python train.py --positions="rope" --rope_theta=3010.0 --rope_fraction=1.0 --tie_word_embeddings=true --parallel_block=false --init="orth" --init_std_qkv=0.0337 --weight_decay=0.0
Each number is 128 + 24 x the weight over its row's rms, rounded and kept within 0 to 255. Layers, rows and columns count from 0. The size above them is the row's rms in percent of the matrix's.

# layer 10 MLP up, 1024x384, rms 0.0484, rows 0-104, columns 192-255
size [ 96 100 101 103  88  97  99 100  95 120 103 105  98  97 104  96  98  95 104  97  91 109  96 103 104  97 103 103  95  96  99  96  99 100  90  96  96  97 105  96  94  91 105  96 106  98 103  96 101 105  96  99 100  99  96 102 103 102  96  98  98  99 106  95  94 101  97 102 101 104  92  95 118 100 106  98 103 100 103  98 101 103  99  99 102  98 125  92 103  97  94  96 100  98 100  98 100  98 104  98  98  92 113 110  97]
[[145 126 118  99 126 147 167 103  87 144  73  71 130 134 155 162 154 120 116 119 135 142 103  77 171 136 128 147 155 165 100  95 150  91 135 145 152 118 107 138 131 100 123 143 119 169 180  74 126 171  97 125 123 172 126 169 117 111 117 134 120 107 128 162]
 [133 148 118 127 133 124 128 120 106 154  85 114 158 120 144 125 129 149 164 122 128 164  89 144 126 102 128 162 120 157 109 179 144 137 145 112 177 157 166 119  82 123 124 125 154 136 105  94 124 164 123 137 117  99 118 123 115 144 130 137 107 158 116 179]
 [137  92 135 131 137 136 133 152 161  91 149 157  89 142  99 142 133 115 120 137 130 130  82 150  93 122 138 104 114 171  75 106 126 169 142 147 121 144 119 142 160 111 157 132 129 136 169 146 154 117 122 149 105 145 123 143  72 108 131 177 116  83 187 122]
 [115 140 126 115 100 111 148 115 112 116 150 133 121 113 130 146 102 154 127 141 127 105 129 120 133 143 126 124 146 117 119  79 113 128 121  92 106 153 133 107 134 100 143 107  92 133  79 120 110 116  84 143 104 139 142 113 144 111 157 131 140 168 167 131]
 [112 122 105 112  59 146 162 151 128 114 107 126 153 131 172 141 102 163 170 153 115 162 206 152 148 116 122 114 146  87 112 142 137 116 113 156 118 121 109 114  94 157 135 119 133 162 146 109 136 129 127 100 106 128  86 151 187 152 146 124 148 104 139 127]
 [168 134 112 166 120  97 150 144 123 170 141 120 131 100 132  95 122 132  96 140 117 112 164 101 141 157 140 137 155 132 139 142 119 106 150 141 151 196 152  80 101 136 148 129 146 132 135 136 137 144 173 100 187 101 112 121 134  78 154 135 112 155  81 147]
 [168 147 149 150 130  83  98 162 145 121 108 103 117 200 126  97 130  93 125 124 163 148 113 137 111 148 157 122 150 162 142 145 135 132 120  88 122 154 125 115 128 142 136 107 127 110 103 133 112 138 132 155 142 105 128 108 110 126 105 148 155 103 158 157]
 [117 118 112  84 133 124 137 119 102 121 157 144  93 104 149 119 146 136 129 110 192  88 128 140 133 108  92 134 128 137 148 106 161 119 170 141 113 147 105 155 108 139 131  90 108 108 136  80 128  88 159  86 147 126  71 101 115 149 173  91 166  97 111 143]
 [110  86  88 122 149 133 137 151 152 128 146 139 164 144 149 136  98 133 121 121 114  97 139 121 104  93 147 132 102 157  96 164 130 119 157 116 139 135 144 124 148 143  94 131 144 102 120 109 113 114 161 117 119 124  94 165 144  93  96 121 144 160 144 118]
 [127 107 133 147 155  96 115 136  96 155 120 196 122 143  99 151  85 116 150 102 153 126 128 144 120 104 125 153 136 168 102  52 135 120 111 136 129 153 136  84 101  87  89 153 124 126 159 149 152 131 105 132 134 143 146 111 133 169 119 124 126 133 101 144]
 [131 152 143  85 113 111 113 166 145 119 115  93 160 130 113  67 107 170 127 110  95 136  92 140 136 128 114  78 142 143 102 103  83  90 131 131 137 164 129 133 116 118  79 179 133 110 166 151 109  81 123 112 131 133 123 127 154 120 128 141 136 102 146 138]
 [156 133 140 109 143 123 158 128 169 130 122 131 150 112 159 124 147  93 139 170 140 117 149 128 151  91 143 116 140 103 102  98 145 103 122 107 115 131 103 141 172 126 145 115 155 173 133 123 105 122 142 141 142 155 116  81 123 110 117 128 147 157 104 133]
 [148 141 102 132 152 124 133 112 149 183  95 156 145 141 135  92 207  86  88 128 138 159 146 150 127 141 127 115 130 129 180 147 151 121 141 111 141 145 175 106 111 167 112 198 118 126 120 172 120 193 134 126 105  96 147 148 164 150  79 145 151 127 132 161]
 [172  79 100 122 103 106  98 132 158 118 156  99 121 133 111 103 120 116 141 170 147  94 135 155 163 117 118 137 139 122 102 127 109 126 126 106 168 124 148 129 144 100 157 157 135 121 136 103 131 164  99 148 138 102 145  94 106 177 138 111  98 102 167 145]
 [125 104  94 108  62 120 106 115 142 113 118 124 114 106 162 115 109 111 147 130 140 139 164 124 143 147 100 112 119 155 142 160 125 140 143 175 174 142 177 159  96  83 143 114 135 179 131 135  80 177 120  98 124  85 110 117  90 133 190 115 143 139 136 115]
 [ 83 102 134 154 146 118 104 108 125 165 106 109 119  99 175 130 108  95 136 133 102  88 113 130 122  78 113 115 120 103 108 140 147 108 143 110 111 163 139 138 140 158  99 134 167 122 134 161 151 148 196 123 139 113 146 116 144 118 158 106 137 141 164 129]
 [112  93 140 137 133 162 141 172 133 157 184 114 112 163 112 122 142 116 159 105 127 114 129  93 112 110 106 167 131 100 136 112 149  99 126  94 132 109 116 158 124 175  97 153 125 137 155 131  93 139 113 122 131 150 142  91  90 166 106 127 141 126 140 140]
 [142 140 101 160 151 106 126 181  87 176  87 175 137  99 124 121 110 164 145 115 125 129 112 146 113 173  92 148 103 139  95 130 137 130 157 110  71 141 133 111 186 135 167  87 119 175 117 131 110 118  88 114 135 134 125 114 125  81 119  93 139 178  98 145]
 [135 144 168 112 152 152 159 126 132 128  93 111 145 166 155  99 112  76 115 117 153 102 117 163 135 122  86 138 116 126 147 115 115 142 135 138 140 136  80 135  99 122 160 132 120 122  92 109  98 135 144 114 148 119 134 149 109 101 128 135  88 114 136  98]
 [168 110 122 119 157 108 141  73 178 108 111 146 134 136 141 166 147 124 156 108 131  85 142 145 111  81 127 146 131 122 112 126 132 156 143 138 138 132 152 121 188 116 122 135 174 140  73 118 129  99 110 106 122 133 118 118  68  80 135 110 120 131 132 143]
 [137  75 163 133 140 122 131 130 168 155  90  81 134 115 134 159 107 163 110 113 109 153 140 143 122 143 100 131 155 144 152 113 135 127 150 142 122 137  98 109 116 155  98  99 144 131 110 116 131  92 169 188 120 128 107 129 134 159 137 151 141 172 133 145]
 [118 107 157 150 112 141 126 130 152 116 118 120 146 168 149 126 120 153 174  95 101 171 161 110 177 154 151 114 176 139 134 148 165 109 124 117 152 108 130 111 125 142  74 130 121 115 105 134 135  95  96  96 143  69 159 164 130 157  99 110 164 105  87 147]
 [117 105 141 158 146 107 118 140 153 164 124 135 131 140 122  91 124 135 158 159 123 108 148 142 104 166 139 115 157  99 130 125 115 124 121 110 113 110 129 176 126 137 138 117 107 120  91 113 160 125 139 153 135 121 144 159 123 144 131  97 119 121 124 126]
 [172 145 161 121  98 123 128 153  92 129  97 136 103 106 109 142 129 114  74 108 145 126 123 148 152 146 131 115 156 117 183 140 175 157 130 109 120 131 101 152  90 114 167 143 148 148 135 163 159 119 177 112 103 133 164 154 155 149 133 102 127  46 173  91]
 [105 152 120 128 156  88 128 106 124 128 142 120 125 153 134 117 128 132 142 145 126 150 141  90 121 140 106 122 132 117 178 131 127 116 102 141 142 134  81 169 140 111 143 170 106  68 111 148 148 118 118 114 153 166 118 183 107 152 130 126  81 116 129 127]
 [121 161 192 115 120 110 193 115 146 106 117 135 168 170 154 153 114 167 147 117 125 123 110 130 114 152 120 150 107 123 109 104 115  92  79 159 111 122 138 144 124 147  89 105 128  89 104 153 127  91 134 146 144 143 106 132 107 121 122 126  75 110  90 120]
 [150 115  97 177 115 104 101 116 130 128  85 120 146 100 134 169 122  93 152  98 141 150 142 103 141 137 169 153 143 129 119 160 126 117  98 133 101  87 109  85 128 106 128 117 114 155 121 133 128 149 121 120 155 129 101 131 102 161  94 169  97 173 110 165]
 [108 155 122 141 129 119 124 136 147 148  88 124 185 171 104 165 150 178 120 121 123 111 119 131 119 105 119 132 115 129 166 124 151 129 123 155 177 103 115 123 120 101 167 138 108 138 140 107  91 121 160  92 102 108 167 138 168 151  93 114  85 115 130 121]
 [ 86 114 121 152 131 122  94 108 141 162  81 109  73 127 177 137  90 125 106 135  79 126 106 152 105 153 113 132 146 110 129  94 134  91 176  84 133 145  76 119 165 158 107 173 140 141 139 126 153 128 129 104 114 169 131 131 111 140 107 169 135 142 113 126]
 [156 116 137  94 131 139 130 124 114 162 112  78  87 172 152 128  90 120 118  90 120 141 121 134 163 111 118 140 136 105  80 111 145 173 146 122  96 122  97 145 133 168 124 112 163 133 117 110 165 107 119 134 106 163 107 136 156 103 115 122 119 135 118 115]
 [ 89 114 136 125 129 113 109 137 128 137 114 138 126 121 130 131  95  99  98 100  91 122 148 107 141 121 145 145 129 106 138  88 142 135 129 150 104 144 148 100 120  92 173 134 129 131 121 146  91 148 125 144 116 141 120 151 121 134 159 104 108 108 131 137]
 [ 85 111 113 142 115 191  99 120 129 180 139 136 141 182 152 147 127 136 139 139 121 170 125 119 122 116 143 118 139 136 116 115 171 124 131 119  98 148 141 133 144 147  80 121 124  92 157 146 124 145  94 139 118 145  76 125 143 160 167 140 117 104 137 127]
 [126 138  85 124 117 101 116 104 159 134 144 112 116 126 142  95 132  76 129  82 171 144 142 142 171 128 102 170  80  96  90 181 134 131 112 142 118 103 142 108  95 107 129 113 186 110 106 163 128 130 138  92 142 109  95 113  96 110 113 135 149  89  67 145]
 [152  99 161 110 155 148 123 113 126 102 135 131 119 200 148 135  90 121 160 127 143 100 113 122 137 127 124 121 124 162 165 109 157 164 135 108 130 119 109 168 144 157 127 145 105 133 166 111 160 116 125 147 142 117 109 129 111 113  78 139 136 113 111  96]
 [132 100 158 145 158 165 138 107  87 156 112 113 113 102  77 149  98 140 161 106  93 127 108 152 122 146  67 172 138 135 135 143 103  94 145 139 134 115  84 145 138 130 143 146 113 153 128 137 175  87 106 119  69 129 105 145 140 125 139 113 152 110 102 105]
 [130 140 126 106 138 129 126 134 158 143 114 100 127 115 131 125 120 114 149 107  97 148 136 113 151 143 138 139  96 111 147 135 102 112 183 113  92 120 152 100 119 105 134 140 105 126 137  88 159 143 107 133 148 105 107 125 154 136 102 154 155 141  79 168]
 [138 157  79  95 167  89 110 142 169 141 123 128 112 146 135  87 132 146 101 117 149 129 175 123 156 115  81 124 144 155 133 147 124 133 123 116 117 131 111 112 106  87 149  77 112  76  95 110 130 124  89 121 151 134 128 152 161 146 160  82 161 119 158 151]
 [152 123 146 150 138 139 101 128  98  82 139 142 100 110 149  95 120 151 115 103 151  91 127 121 126 113 143 131  97 134 137 119 182 140 122 116 136  78 118 138 185 149  83 152 107 130  70 146 102 125 121 120 106 130 166 142 138 103 155 155 122 172 130 119]
 [137 132 142 136 158 134 141 142 118  92 138 104 101 137 121 139 129  86 113 121 145 108 121 158 118 136 160 166 105 112  93 127 124 105 124 136 112 126 165 125 143 186 121 118 144 157  82 134 159 113 104 158 126  74 123 163 158 191 113 103 122 144 155 107]
 [122 111 162 125 112 148  78 124 154  97 143 144 138 132 108 131 108 109 136 128 141 112 134 124 104  55 149 111 114 153 129  85 125 143 116 182 118 110 145 144 144 172 158 129 130 140  67 142 125 120 135 134 186 127 156 125 158 104 118  97 139 122 125 110]
 [120 149 145 119 153 116 136  84 131 161 146 127 109 172 129 117 165 167  95 108 147 154 120 100 121 103 127 112 126 149 157 101 122 123 160 102 145 186 106 163 174 113 104 154 164 110 133 110 140 140 144 157  84 133 133  91 103  93 114 127  89 119  89 140]
 [ 73  97 110 126  91 132  90  90 144 165 138 135 108 104 141 112 127 163 112 158  81 110 142 116 118 133 159 128 111 159 167 135 104 143 128  92 106 160 125 133  85 149 163 142 100 172 112 117 141 103 140 108 107 167 118 130 130 169 138 128 119 115 110 163]
 [152 155 149 149 121 141 126 120 157 150 106 144 114 135 124 140 128 125 138 137 203 118 137  93 104  99 103 157 151  70 144 165 142 127 125 151 161 134  98 167 128 101  99 146 136  61  89 123 129 140 123 120 112  99 164  88  86 111 158 147 128 165 113 121]
 [141 147 137 118 123 166 126 155 130 122 128 119 143  77 123 138 124 158 132 115 143 113 158 149 166 106 124 138 143 111 138 138 124 140 133 165 109 111 104 175 113 111 102 132 110 127 159 103 117 117 113  84 141 133 126 136 116 153 125 115 155 107  69  90]
 [162 152 123 121 142 105 131 141 138 116 136 134  92 165 148  99  86  87 101 144 112 114 125 126 137 158 160 123 143 151 146 148 121  85 114 115 138 120 108 125 127  87 120 151 135 123 125 125  99 156 150 129 107 139 131 128 108 142 124 165  68  87 105  97]
 [139 128  69 171 153 104 101 119  81 149 125 134 118 104 127 101  85 115 134 138 125 110 108 118 144 121 164 148 156 125 141 123 114 137 109 138 174 130 128 187 143 135 127 127 146 123 132 118 128 111 133  78 130 114 127 114 109 132 155 148 141 104 118 119]
 [141 114 116 123 123 119 129 159 102 140 123 117 122 177 119  71 129 159 158  71 159 135 177 119 132 120 121 139 104 100 122 124 161 131 130  80 100 107 174 131 134 134 133 176 166 121 101 155 114 141 146 113  74 126 135 103 123 126 178  94 143 134 161 137]
 [163 188 141 154 109 102 147 151 144 140 164 152 111 109 109  78  95 143 119 129 140 132 112 117 175 115 108 145 123  97 117 158 153 126 109 105 112  96 156 126 121 135 148 134 144 143 165 138  92 138 149 137 114 122 108 154 135 152 127 121 163 131 112 162]
 [103 116 130 133 161 119 141 122  73 112 107  90 138 162 116 114 108 115  98 128 120 160 156 150 131 130 162 144 164 148 121 135 114 161  93 141 128 155 124 121 108 129 110  91 153  83 127  81 124 166 151 122  98  99  98 125 121 159 118 101 131 108 115 133]
 [134 142 111  83 133  99 174 127 140 175 107 160 102 180 151  82  65  67 134 105 148  95 119 140  62 120  84 119 159 101 121 101 151 110  87 110  99 142 144 115 114 109 130 121 147 113 126 119 161 128 110  98 103  87 116  86 143 124 140 138  79 128 124 142]
 [131 108 126 114 150  87 111 103 111 148 137 142 113 126 101  85  78 131 161 117 127 123 144 161 136 105 105 136 123 133 111 103 108 119 131  98 147 157  68 105 184 137  92 148 141 122 110 135 133 124  82  88 130  89 105 110 107 140 117 112  95 109 146 130]
 [136 115 169  84 164 132 126 127 152 163 144 118 141 126 133 161 143 111 136  87 127 105 124 117 110 166 108 160 157 158 103  92 139 127 118 148 133 141 155 151 123 185 121 155 140 143 135 158 113 112 120 106 116 133 167 129 220 146 151 136  87 165 119 103]
 [115 138 137  83 128 145 104 117 141 158 138  98 129 151 133 154 137 130 140 117 159 115 113 172 136 147  94  79 106 111 121 120 125 159 107 145 161 128  82  78 117 146 109 150  90 141 118 116 114 118  86 141 120 141 117  84 110 139  94 128 120 154 147  84]
 [145 102 123 123 129 149  83  92 135 149  70  78 213 145 148 158 156 107  76 130  78 142  99 115 116 132 151 133 125 134 130 120 110 140 153  99 127 132 144  99 149  79 121 118 122 113 122 147 114 118 108 121 131 157 176 134 131 135  83 131 127 108 123 107]
 [ 59 143 138  78 128 163  99 170 146  91 139 112 132 125 123 109 144 102  92 134 139 140 142 114 111 128  97 170 113 125 158 126  94 137 112 137 137 151 117 157  76 138 145 153 154 158 131 106 121 150 129  90 117 140 137 167 133 116  99 124 120 155 115 106]
 [152 130 129 202 105 103 144 116 131 119 104 138 116 121  95 200 147 158 142 112  85 161 121 100 178 169  99 144 111  97 120 126 127 102 123 127 138  92 109 121 122 134 118 161 163 150 111  92 114  70  94 121 140 114 131 130 139 155 125 173 127  74 139 146]
 [108 132 150 129 112 155 149 107 131 142 148 157 121  89 115 151 113  98 151 119 110 158  81 191 121 119 134  95 145 119  90  95 158 127 133 105 120 124 116 119 128 138 124 158 156 105 146 134 130 114  91 108 163 128 133 103 139 133 105 130 124  90 123 105]
 [116 142 109 105 128 140 128 129 139 131 151 120 155 124 118 119 163 147 109 124 130 148 168 108 142 112 127 174 114 127 133 152 101 113  90 156 127 100 146 106 123 149 122 131 164 109 162 130 123 149 162 152 117 109 163 101 107 117 126 138 129 157 104 124]
 [177 117 146 163 133  81 134  91 102 116 116 137 106 135 114 134 140 176  90 100 102 130 107 134 142 119 156 123 107 116 118 142 122 127 171 169 134 169 151 110 165 136 114 101 149  89 102  99 149 108 159 131 130 131 113 140 155 118 156  88 133 161 105 122]
 [113 109 133 155  84 133  65 111 114 130 136 111 101 143 164 178 119 113 101 136 161 121 162 114 101 138 132 129 129 124 125 104  92  94 132 178 118 121  84 133 153 104 135 102  73 147 128 113 143 107 117  95 160 159 135 174 131 103 120 119  93 173 134 146]
 [110 111 121 163 146 151 147 144 121 128 141 103 155 114 117 120 134 148 146 130 118 148 136 111 119 127 124 140 137 155 138 120 135 143 105  93 137 111 113 105 121 120  79 146 148 122 160  99 129 110 121 147 101 177 112 137 140 172 132 104 145 129 179 132]
 [139 123 125 161 148 147 148 116 131 168 148 125 131 114 167 137 144 121 137 126 143 121 134 138 134 155  99 118 157 136 139 127 151  84 161 156 130 159 149 126 157 160  89  99 163 158 127 144  91 142 114 129 126 153  79 123 105  88  87 147 117  97 104 128]
 [124  96 119 143 145 165 143 134 103 112  85 158 124 141 111 109 113 130 138 108 144 140 119 105 106 146  94 129 120  93  88 146 130 143 160 120 154 127 107  84  68 128 160  93 142  69 133  87 179 114 105 119 158 138  96 142 121 108 124 130 120 131  95 109]
 [122 160 140 137 130 125 136  99 129 139 151 116 139 118 128 130 153  93 112 174 106 124  88 145 109 109 125 148 178 128 158  91 154  98 109 120 126 136 101 113 147 125 130 157 103 127 142  78 125 166 144 137 111 133  99 112 129 116 105 110 116  97 150 100]
 [104  81 118  82 137 112 171 148 103 132 150 146 111 153 136  87 115 115  98 138  96 130 140 136 151 150  91 112 143 146  99 100 131 121 138 143 151 141 120 140 115 176 151 116 110 127 162  90 105 108 104 115 160 168 129 124 106 136  91 141  90 107 121 123]
 [109 117 120 153 158 118 102 114 119 106 144 152 134 132 104 141 170 120 134 137 126 115 147 118 138 182 127 129 152 165 126 135 166 133 144 106 128 123 118 112  99 135 129 106 167 145 184 103 165 112 138  93 164 125  98 120 108 132 144 126 156 122 107  88]
 [118 137  59 135 151 146 122 119 106 141 170  99 155 158 133 125 145 129 133 123 136 131 139  75 125 121 151 165 104 137 165 120 128 141 115 111 124  96 141 116 154 118 128 134 125  84 188 115 150 109 136 176 124 104 154 118 143 145 105 116 126 119 126 130]
 [101  95 123 121 134 102 176 153 134  86  67 108 121  94 114  96 103  69 150 172 117 156 139 106 105 124 147 142 115 130 148 127 151 166 103 173 151 124 132 107 126 117 110 139 137 164  99 102 109 123 155 134 135 132 132  95 125 140 126 159 111  95 123 151]
 [126 142 117 169 113  98 117 112 152 147 153 152 138 112 107 111 103 150 119 145  78 131 106 123 123 126 105 128 150 166 140  95  94  98 141 152 113  84 136 110 139 129 122 127 172  97  79 190 125 158 134 150 121 132  88 130 142 153 129  92 144 141 111 116]
 [162 132 151 100 143 144  77 128 124 122 134 142 142 167 108 132 123 122 153 127 123 145 113 123  96 110 105 153  97 148 114 125 153 152 150 163 136 109 113 131 162  96 133 114 147 111 115 134 126 162 123 130 138 111 107 165 118 107 105 134  72 148 149 143]
 [131  99 146 103 145 145 167 168  86 144 117  94 147 129 106 135 160 149 127 163 107 104 188 134 177 154 131 169 112 146 123 122 113 134 102 101 105 121 116 117 136 121 115 144 167 103 124 132 111 139 119 158 151 122 148 143 127 127  86 119  96 171 182 142]
 [ 88 137 138 143 155 102 161  89 118 133 113 133 124 112 111 157 123 157  89 125 128 129  90 107 122 160 131 125 111 137 102 169 151 134 133 123 116 129 160  97 121 136 125 125 117 126  91 150 151 104 113 134  62 177 144  88 114 125  89 120 174 103 127 113]
 [106  80 133 139 145 136 119 114 167 127 137 122 109 130 118 128 121 160 106 147 166 190  91 116  87 135 139 115 127 132 133 134 104 156 152 159  81  99 118 147 121 138 144 131 129  96 100 108  81 104 202 112 144 127 140 132 113 103 151 140 119 151  99 134]
 [ 98 117 110  90 115  94 146  78 154 139 136 132 132 136 129 146 111 137 103 126 117 135 145 112 132 150 150 108  81  71 127 135 129 133  76 137  95 143 131 117 114 115  80 137 139 111 109  86 141  92  97 151 106 158 124 126 116 125 168 125 123 118 148 113]
 [127 144 131 134 160 110 145  98 119 161  85 113 105 118 112 131 129 112 103 134 138 142 157 145 120 122 116 144 138 139 126 111 102 160 143 113 167 129 111  84 154 129 135 149 119 180 145 145  82 137 128 142 124  92 104 122 142 179 118 209 110 123 142 157]
 [136 133 141 186 131 132 142 133 125 121 128 140 149 147 136 133  92 136 131 103 110 108  98 160 153 100 145 156 133 130 131 162 125 132 154 147 120 110 164 134 123 108 159 160 169 138 117 162 102 138 122 101  55 117 122 127 112 130 181 140 140 102 157  90]
 [118 119 100  99 139 120 170 130 128 116 124 118 121 125 128 123 105 108 160 150 126 146 160 134 155 127 139 120 121 160 134 138 172 120 113 124 129 188  76 108 136 152 143 190 161 143  95 120  98 157 125 161 113 127  93 156 156 114 147 140 142 111 179 160]
 [151 145 104 132 149 103 102 156 117 150  91 160 113 142 108 146 174 139 126 118 128 117 148 137 122 177 141 127 137 148 118 133 155 192 130 123 177  89 133  95 102 122 143 121  83 124 163  75 113  86 148 105 114 106 151 145 122 133 106  91 184 131 146 140]
 [115  83 142 136 118 139 107 141 107 134 112 128 113 119 183 104 106 130 130 146 104 101 162 145 133 110  83 145  80 104 118 104 125  92 114 112 123 132 128 116 120 120 171 152 140 146 146 112 113 161  89 105 110 144 173 120 115 136 102 128 174 139 135 136]
 [131 116 107 116  92 136 124 142 149  82 123 160 130 164 142 131 132 121 119 141 103 132 110 101 116 134 127 150 129 114 140 132 140 184  94 133  83 100 163 140 102 116 120 136 112 176 118 148  95 106 105 145 123 160 102 107 131 170 163 121 111 125  92 117]
 [107 106 131 144 145 150 144 152 133  91 152 113 140 124 161 130 178 134 154 115 149 123 138 157 114 145 107 128 134 128 104 163 110 140 130 130 126 109 148 109 111 118  88 103 108 119  94 138 137 122  99 130 134 131 107 122 110 177 133 123 132 124 125 173]
 [ 94 133 119 148 101 120 121 110 169 103  85 109 108 164 140  65  86 114 184 133 139 107  97 143 110 111 177 129 119 116 185 127 150 126 166 147 138 120 115 145  97 124 149 124 136 136 130 142  91  98 164 139 139 145 143 175 128  80 117 128 162 117 146 147]
 [123 114 120  69 130 132 109 129 116 133 113 123 125  87 120 137 137 154 149  93  73 125 126 131 129  82 142 126 129 150 107 137 138  90 166 103 140 113 132 103 129 109 137  76 152 161 142 112  97  93 147 153 105 107 141 127 104 129 176 109 128 117 172 115]
 [118 151 133  80 131 114 129 125 110 149 130 149 141 137 116 121 141 147 154 121 153 122 109 154 126  98 162 126 120 102 147 113 131 150 138 113 136 106 119 112 127  91 106 162 110 102 130 106 148 123 147 135 159 113 138 141 121 132 108 129 158 100 111 137]
 [ 91 130 109 111 193 147 110 109 148 151 123 134 123 117 152 126 135 146 143  84 146 136 163 152 120 140 117 152  85 176 161 122 153 112 154 140 125 147 143 129 145 150 161 141 119 133 131 100 113  80 124 102 133 117 144 118 142 169 112 156 152 127 122 120]
 [ 98 190 103 133 109 118 116 132  96 166 175 106 138 161  95 146 133 126 140 156 118 138 131 183 150 170  73 136 115 129 162 165 127 125 159 132 159 191 104 139 104 143 148 126 109 157 180 117 165 149 134 125 119 146 120 136 126 165 115 152 162 159 112 113]
 [111 155 141 169 121  87 134 145  91 149 116 114 106 107 120 140 127  95 139 116 125 149 115 165 128 159 150 152 126 100 133 134 112 161 114 161 112 148 112 147 110 111 142 141 144 108 153 137  74 157  86 114 141 157  97  98 147 115  80 142 121 180 116 129]
 [103 119 118 132 113 164 120 128 121 138  71 150 201 155 171 125 116 139  99 147  75 145 105 121 145 105  96 152 129 125 137 139 141 137 121 110 101 126 150 144 158 137 114 119 173 119  78 145 105 121 136 145 133 182 150 139 113  94 134  75 123 156 104 149]
 [160 130  81 133 138 149 163 130  85 100 177 147 116 109 145 162 120 121 138 146 167 129 108 117 114 109 129 115 116 122 123 131 170 140  82 141 136  56 142 148  84 180 127 115 146 153 119 103 109  95 149 108 124 111 140 162 151 184 121 148 120 120 114 166]
 [122 129 157 121  97 155 102 108 138 126  96 138  88 118 106 113 129 137  75  82 148 102 134 155 138 110  71 154  74 100 126 136 150 158 142 122 128 105 102 168 108 115 129  64 112 110 128 138 128 116  96  99  90  98 136 125  90 181 115  97 170 102 116 112]
 [121 128  79 137 136 131 171 149 120 157 142 153 124 110 167 123 169 128 133 122  99 137 155 127 119 102 114 128 113 152 153  99 119 118 136 108 102 151 129 132 161 167 129 122 175 159  97  70 144 127 160 107 149 103 115 142 101 155 104 158  75 117 122 108]
 [126 138 198 120 125 163  99 105 100 134 146 133 104 146  86 147 113 111 159 111 173 108  86 114 110 125 145 130 112 154  95 102 109 145  71 129 136 128 142 107 128 125 128 135 130  94  85 157 135 151 128 157 136 169  94 190 146 133 125 112 132 122 135 124]
 [129 136  95 164 137  99 108 133 111 107 148 108  93 119 102 140 154 150 142  77 128 118 116 139 166  81 102  95 102 171 166 147 145 105 101 142 120 136 115 144 115  43 148 164 151 139 110 103 176  95 104 132  96  95 121  94 139 134 138 145  83 125 148 110]
 [166 171 156 107 110 101 119 122  82 134 104 139 167 140 130 116 137 140 115 114 132 166 126 136 105 115 106 113 141 125 162 135 125 152 117 160 120 121 127 109 123 142 138 152 139 158  75 149 110 138 143 145 171 120 145 113 143 173 120 120 138 109 108 125]
 [111 177 134  75 104 131 118 107 133 118 119 133 140 138 110 157 172 126 150 127 134  83 144 146 106  70 151 120 111 105 121 172 131 133 144 141 122 125 117 155 141 151  80 138 174 109 135 109 167 163 130 111 116 134 153 136 139 125  81 143 141 150 134 163]
 [ 80 101  79 101 106 139  99 170  90  94 166 109 122 113  93 140  80 192 140 145 173 145 118 128 126 109 134 140 106 116 108 116 135 139 142 140 122 144 160 146 111 135 158 146 139 144 135 126 144 174 160 134 132 102 109 165 158 106 143 143 110 169 111  88]
 [123 178 139 137 169  89  87 161 147 141 133 114 170 125 167 116 122 112 105 141 109 118  78 136 150  93  70 129 147 150 137 145 105  93 168 108 150 126 105 146 164  97 120 122 117 129 192 123 159 150 172 162 115 153 142 131 155 148 132  96 150 143 179 149]
 [135 147 152  91 120 118  97 152 146 147 136 120 125 105 183 142 172 145 140 120 110 164 147  80 145 137 146 100  88 126 173 111 101 166 112 113 149 113 135 167  94 111 130 172 130 110 128 143 142  72 145 144 149 146 168 151 111 130 137 105 143 166 128 114]
 [150 119 151 156 137 111  83  99  92 130 125 149 168 122 129  99  89 157 114 198 103 111 127 128  81 106 100 118 130 119 113  62 108 142 113 125 147 109 111 114 130 178 108 141 169 129 108 122 123 126 124 120 147 122 142 141 106  71 146 124 118 154 157 118]
 [132 130 153 105 118 158 119 137 125 122  71 165 100 128 153  91 151 141 138 118 141 179 117 148 125 116 153 104 116 154 117 163 143 130  76 122 130 145 158 117 127 120 153 116 133 190 102 110 155 130 113 118 124 126 111 155 114  88 135 127 150 118 120 144]
 [122 158 104 131 104 106 122 122  72 124  97 107 143 133 110 145 130 169 130  97 109 122 137 123 124  96 185 160 123 103 149 117 149  65  99 121 113 116 145 135 134 127 119 106 160 140 127 191 126 132  96 133 145 131 141 152 144 124 152 160 107 134 111 123]
 [147 122 154 134 130 137 151  68 176 123 136 151 115 100 131 127 132 118 122 138 131 137  94 131 111  90 144 169 138 140 110 114 147 116 135 130 139 112 158 133 110 156 141 109 130 160 111 124 138 152 107 139 103 168 124 121 138 117 128  95  95 128  90 174]
 [137 108 151 147 148 120 160 107 145 205 136 110 116 148 152  90 122 172 120 109 100 142  94 100 155 152 150 131 182  89 104 108 139 139 106 145 185 191 143 107 155 113 142  92 102 111 143 135 111  72 121 118 158 106 167 146 116 129 109 125 119 172 106 142]
 [114 128 160 174 124 170  64 135 185 112 123 132 162 135 114 146 109 160 138 107 145  85 142 126 148 112 171 113 126 114 121 159 131 150 169 153 126 106  90  98 152 103 156 149 130  95 124 151 132 133 152 123 145 123 134 139 130 152 117 118 135 169 111 142]
 [160 151 156 122 132 111 140 100 157 143 132 135 111 142  90 142 130 154  91 103  89 129  95 143 163  95 120  97  89 147 110  89  80 122  88 134  95 119 101 167 109 141 139 138 111 202 135  88 186 117 115 114 152 150 161 111 112 161 144 163 132 133 131 110]]